From a checkpoint of a small transformer trained on Wikipedia.
Size: 26 layers, width 160, MLP 640 squared ReLU, vocabulary 3455, 8.04M parameters.
Architecture: RMSNorm before each block, rotary positions, untied embeddings, normalized queries and keys, capped logits.
Training: 350M tokens, 5338 steps.
Each number is 128 + 24 x the weight over its row's rms, rounded and kept within 0 to 255. Layers, rows and columns count from 0. Numbers have three digits each. The size before them is the row's rms in percent of the matrix's.

# o: layer 19 attention output (transposed), 128x160, rms 0.12, rows 3-26,66-90, columns 128-159
# v: layer 19 attention value, 64x160, rms 0.111, rows 3-26, columns 128-159
o66 092:131111167128088157118077154134127158118096106133116160121131124137129158120102143120133103142142
v3 092:105117139097123096116126172141132115119117102123154139122160125137110153108157152126106153159089
o3 093:126141134167148157164114129119127104123132162121138098148103113101142135158116148118178127163178
o67 090:126133184134127134129122137128142118106106148110150116161133090084107157120111136113134137129135
v4 110:133114109101143144096138116146149120161164132140146119129115125151119087138126116126109170093117
o4 118:108124108125117160108091129103135158140093125117120162105110068145128112160111165144133116124133
o68 112:141160151138107144149034135143133150119120170137109156139101129125126128145128142149150106160106
v5 102:108118107108164142136123121134128142120119108137166129134135119178146110152107108095098087049109
o5 109:093132113100095115108124100121139092119106124141080167124136129175148116144097123190133168127118
o69 101:133178126100090128145076126138109143122173159160099121112106178168152130129114114166135107146075
v6 087:162121103117154132134139102112097114144058115129143085138150115149096162129114097123144126114166
o6 073:161125135133100148132113084146145154135142141129125117167129150145138113111121139090109120111063
o70 101:176156121103114116154126119131113130141154166140158116145125121125142123138124136130128148122085
v7 098:137113125148134144119129103170156158133114117156171134104170125163089122132092109129090139109161
o7 104:128151100173141098134109102092117081121124132131087108128112103163136122121110143104146105127066
o71 099:155118104137147090139121107111111119100142130150122112146112101161130115110105132106143111108079
v8 088:123120133135170123168146148095187141119185155139130135122114126120136148128172158164126109101142
o8 079:105115093122121133109168123093111117118108106125129122108135102129111145145117124174161135130152
o72 090:106117112163113139130123122114162160088115142112084103127115145120111127104129124149121110122149
v9 105:118125154099175130160132124138145138164099141158112122096124174123097112125112135098117091145154
o9 100:112167120131114134151108123152121127110120141133145032160121170162102142134146150139120100093137
o73 093:104146106116132106148153136144115112131096130143105049114140139158100115147154120173127136153134
v10 100:143159126175117135138134093135163140115139158124096120137117109110128141131104087166151109092136
o10 111:116138098094131123087148109122118085130103094122143134132138151119114128138102146158117144127119
o74 095:178155101118106157168089098121132100113165153146122129160114162147130143087150129161137114124154
v11 097:156139116139119138148123173091120129133085104121146157112098149146114144121141133139124119172117
o11 102:114159143121136118151105138120129138093099132119147117122136141132135147129154140099142116132121
o75 105:093119106152144104125144193074144142089075113124114154130139108125134138150121122120134155127137
v12 102:147136146112101137076141146115140102121160117114141151127113154141157118121149150168148138082097
o12 103:096123103130149136148135140130133108103153139136115157123138089142139128139139111111113135126160
o76 109:091136128161130146104142133142131134111119114120117169120138111141135152116123110084127111137151
v13 107:121114160132155139115133141122122078173094119143169113130132150060094147138130125140116158119129
o13 095:130112129141142153135159146076122115145119131096128116128105105104120129150108130173136142132157
o77 109:126139159148112097146107142110135096129088153129102158166112094078117148138133138136153131121142
v14 100:144114099125126134158122144140139080137150105145150123117145096164116081129137124124153125098159
o14 102:117125087152155136124138120086100117131148112134089127138120092157145114157116119132144154145134
o78 092:127159133169132134154105136116106128077157121137120145131116108142127134126117130120139136137137
v15 099:146149115133149122113123142090113090100067111102108105113102100137122118122099169084126129169134
o15 108:116129135157128150128095150141134139115161136146114148125132171138134144107157114105135133127109
o79 105:119122127121138127128137162122138152118140122123122101116151113125134107147159125116134137112059
v16 090:129148107159120091154158091121143135117153160156108114125151158116173106161090116123139130091106
o16 078:097132122097141118094173133154151102147136088156141147118116127135120127106138104124124156117090
o80 077:108137078098144127110181110153135116141152120140166156106097141152132136114128147119124134146122
v17 100:158149118133098111162137092106150088148072139104138111126129153101159144133130163136167136137125
o17 084:112116147132116137128136134103159121082155147145116151124094156124110152099157095122104106092137
o81 100:115119082116154118127172127101126115143176139100155124111074130121145155142132109138129116128125
v18 097:123109122104137107094129122156118135128120148115138138113134110150098166110145133137149148159128
o18 103:168141124129102125155101095145123109125136150119134119152103110141143134112145135064117091110111
o82 101:168122127102127125135138141123118120160148104132143126130143090145130117158131116117141137110115
v19 105:066141155091123131091139142160164180119119148147130154130120138155137135118112144146110154170083
o19 106:111138113152121090155140134139150125136108115113139100119156117092139119120110138119129088138077
o83 104:097089103160123102131149144122156145115126108126106111126163136129131087131108122152135111148093
v20 093:144114122113150123140118113155117106129127091087128136119139089161120086095133173108146115110081
o20 096:114145121167141127113113142101104090112150185123087136130137105161151142141116136123170134158211
o84 085:112166171127131132110116133129113107084153157110125112134149118130125144138114139124149116154145
v21 101:130134092121105145193131126158150104131098091099132129117106139155132124138086119101147148129138
o21 088:099122104159144103130080130109136134108125134133072142127091143136146129134125128121108091129086
o85 109:118127084149148113156109146112112126116177124131109127104071144134144140150116116169124126149086
v22 095:143130099150140142171121104115111123098120110152091139118120072164139165112081131112137102133190
o22 107:151156132163128120128100105108102141167142104132130116159142140139140118117134123133144144149104
o86 098:151103111151117135177161100099105135133152098136124142135148113135142076083133115157135172114131
v23 105:196145091181106114150125138142103124131104153131131125117117165097119134154135106129101132121167
o23 105:149083144093144156084125156131125132122137101140178152101128121128110133120140114114143107125093
o87 115:153116088139130161133103166121112119125164128142170141111116156167133144131148142124148117127130
v24 090:147125144104157137094123177150162099115104157125126132096139111137085180108129153062116135161149
o24 085:167168118186136147120103121141089101160148144118111109146140124138132149124136158135147109131104
o88 107:162101139134120142104166114130114128135099115112142112148167051133126123103125141118153120093100
v25 095:116131157106154090114122146129154172110210137142099150131143136153125110140145083185135125108101
o25 101:114135111103121132143169103166140130109131118138146101132115123134119092138131137106100141119134
o89 088:111171112151138153141107153159145161111134150140101094104093168160115122126127120085106118125137
v26 093:095130134160116129085120138141144148137161141124126139129087123133138058127149140151168123129108
o26 080:117113100093162115155148162121117103122127091127138152100147107134120117138130153124133173130141
o90 100:108117137149134150117129132136143100092112092124118170107159142134124119104155135095133130128147